python train.py --norm="rmsnorm" --lr=0.00189 --schedule="wsd" --train_tokens=363000000
Each number is 200 + 40 x the weight over its row's rms, rounded and kept within 0 to 999. Layers, rows and columns count from 0. The size before them is the row's rms in percent of the matrix's.

# layer 7 attention value, 256x256, rms 0.121, rows 192-202, columns 192-255
079,188,108,260,220,175,184,284,256,206,182,212,231,227,208,172,213,292,217,179,219,237,165,262,144,216,82,167,157,280,221,233,191,225,193,186,253,247,205,214,160,169,289,177,103,201,210,171,254,225,186,201,244,242,192,212,232,178,206,118,226,179,142,166,189
076,159,183,142,78,200,146,202,151,159,223,189,216,108,180,180,245,212,172,236,277,218,223,225,182,272,208,223,247,228,224,168,212,226,216,232,255,162,154,191,249,231,205,205,111,219,245,221,158,179,135,217,167,117,237,225,178,180,164,196,230,199,224,150,180
102,180,214,226,180,202,227,201,199,197,159,189,254,233,270,233,229,201,147,246,225,259,192,170,208,242,211,213,257,249,283,198,214,245,219,202,112,139,258,129,224,149,175,243,189,223,250,180,177,192,202,160,174,46,172,183,172,191,178,215,227,202,232,130,204
089,199,178,162,228,165,201,180,198,242,194,245,149,263,225,200,174,134,226,198,230,213,195,178,190,171,231,140,159,306,101,163,203,214,225,172,185,213,153,234,222,173,210,169,134,211,220,256,176,155,151,257,222,245,223,216,172,203,196,224,163,228,181,234,213
097,213,170,213,184,211,230,232,263,262,206,239,206,287,214,257,255,176,156,254,96,203,175,215,224,155,187,194,239,258,131,234,214,238,261,141,166,237,172,223,96,215,205,185,240,253,243,174,145,186,229,127,191,213,84,244,176,199,186,168,230,174,192,135,210
090,198,169,179,159,249,212,169,205,189,153,221,196,279,204,232,158,172,220,221,222,186,170,183,232,182,270,241,231,234,180,122,154,223,272,163,222,203,151,142,183,240,178,142,256,229,122,202,286,233,156,214,242,240,193,150,258,234,228,224,149,180,232,202,185
091,201,160,290,154,195,205,165,144,224,258,235,223,141,234,214,172,167,226,214,131,176,224,250,222,194,113,212,264,207,208,229,229,225,186,223,167,255,250,203,153,230,268,209,193,256,237,198,221,138,202,254,223,182,183,148,256,195,179,224,237,167,228,359,202
089,195,198,237,205,179,238,162,270,125,226,218,205,248,215,212,165,132,182,209,196,181,230,169,259,184,279,212,173,180,182,176,222,235,233,192,181,232,203,170,205,201,178,184,256,214,215,178,304,157,157,205,183,222,146,223,248,209,233,207,269,178,221,142,218
084,201,209,244,285,206,195,210,212,179,294,198,192,174,208,178,238,175,178,242,186,237,209,172,172,193,195,235,226,183,103,241,205,233,218,226,226,171,253,189,225,227,152,277,239,188,257,186,101,192,241,166,227,97,163,203,220,201,220,206,206,215,153,194,179
095,183,206,242,181,201,208,204,209,154,166,120,191,107,150,229,294,226,233,216,207,160,214,166,208,186,147,190,205,253,189,213,153,225,290,181,204,168,204,213,171,183,232,174,229,221,267,181,185,158,303,191,217,181,167,143,182,142,187,191,276,209,116,183,219
091,241,224,187,235,206,241,223,248,207,162,237,187,196,256,227,143,195,139,186,231,198,208,173,169,174,273,169,197,110,201,152,146,248,191,229,164,187,189,100,189,205,140,260,304,219,136,159,139,190,236,192,224,163,180,119,204,196,200,215,165,253,216,230,171
# layer 7 attention output (transposed), 256x256, rms 0.0926, rows 192-202, columns 192-255
084,176,236,179,183,210,212,231,204,152,199,177,78,182,125,198,146,118,196,263,135,177,196,141,212,181,173,227,206,216,195,174,178,199,191,219,217,171,259,205,202,219,235,236,155,167,211,165,124,230,219,193,199,221,202,163,160,163,180,197,182,212,171,184,196
074,129,170,277,202,235,188,231,220,159,202,197,251,168,200,247,219,211,229,154,127,160,287,206,198,149,234,160,216,246,139,265,257,237,183,150,213,205,208,224,167,230,188,254,199,279,133,228,168,205,231,172,194,236,199,199,239,224,240,209,143,205,258,199,197
106,140,219,185,226,291,166,231,139,134,236,247,218,160,216,202,190,224,222,199,262,234,198,162,223,181,274,238,143,217,139,222,133,159,234,226,149,188,207,275,204,248,148,188,201,265,185,259,188,163,203,194,164,290,223,108,122,177,229,150,250,232,201,190,215
089,292,212,146,202,160,176,236,256,208,160,199,226,258,235,219,148,168,255,163,176,139,238,131,226,187,138,239,247,203,221,209,105,200,241,225,176,214,194,217,131,227,168,181,196,147,206,231,234,234,182,131,271,164,159,192,242,270,163,136,228,136,149,197,230
105,238,221,146,277,223,174,264,114,223,192,192,186,191,184,205,220,206,178,246,201,215,173,246,229,188,236,222,182,213,172,164,71,143,181,199,169,190,229,205,176,193,255,218,276,212,211,169,240,124,145,226,186,199,228,178,160,203,221,159,270,222,160,233,222
095,231,222,186,203,154,180,186,212,238,230,212,182,262,229,180,191,210,206,237,239,155,180,224,164,164,217,184,138,311,160,179,211,233,228,206,164,246,115,242,172,143,270,228,214,147,233,221,187,162,179,138,185,169,294,158,242,235,196,179,184,209,166,217,196
093,168,223,191,194,147,229,285,206,163,160,192,139,181,171,260,189,217,191,130,208,298,232,231,210,238,261,65,138,191,174,297,216,180,182,138,229,209,214,197,198,253,189,258,221,228,182,217,208,211,215,208,199,160,184,202,232,219,139,166,190,197,234,160,101
092,244,268,147,183,191,171,193,140,208,155,196,163,212,205,194,201,242,189,243,211,209,237,256,118,155,212,189,249,220,156,305,161,212,246,207,210,204,174,265,221,203,263,227,180,145,205,187,233,233,231,171,177,196,255,141,169,262,240,187,193,230,186,225,192
088,245,181,190,196,203,162,220,186,218,158,169,211,170,182,198,180,207,166,179,150,195,212,225,171,208,265,250,182,164,219,143,161,188,197,197,238,127,227,227,193,198,186,196,173,231,215,256,215,190,161,214,178,227,174,183,158,175,251,196,224,140,200,226,222
097,177,244,289,166,219,253,158,198,212,223,259,236,187,180,173,208,201,217,201,223,150,233,132,225,241,193,206,196,130,195,149,188,135,243,177,135,230,222,228,192,201,174,245,210,202,240,286,232,232,155,191,213,143,159,230,216,247,238,214,212,211,283,236,265
097,173,190,185,220,209,190,185,170,187,196,186,262,203,181,188,228,187,237,196,235,247,179,186,171,244,222,269,180,186,204,79,178,199,217,253,149,211,201,245,210,165,197,203,188,220,182,183,225,184,165,226,178,189,208,210,200,174,265,157,236,170,195,225,225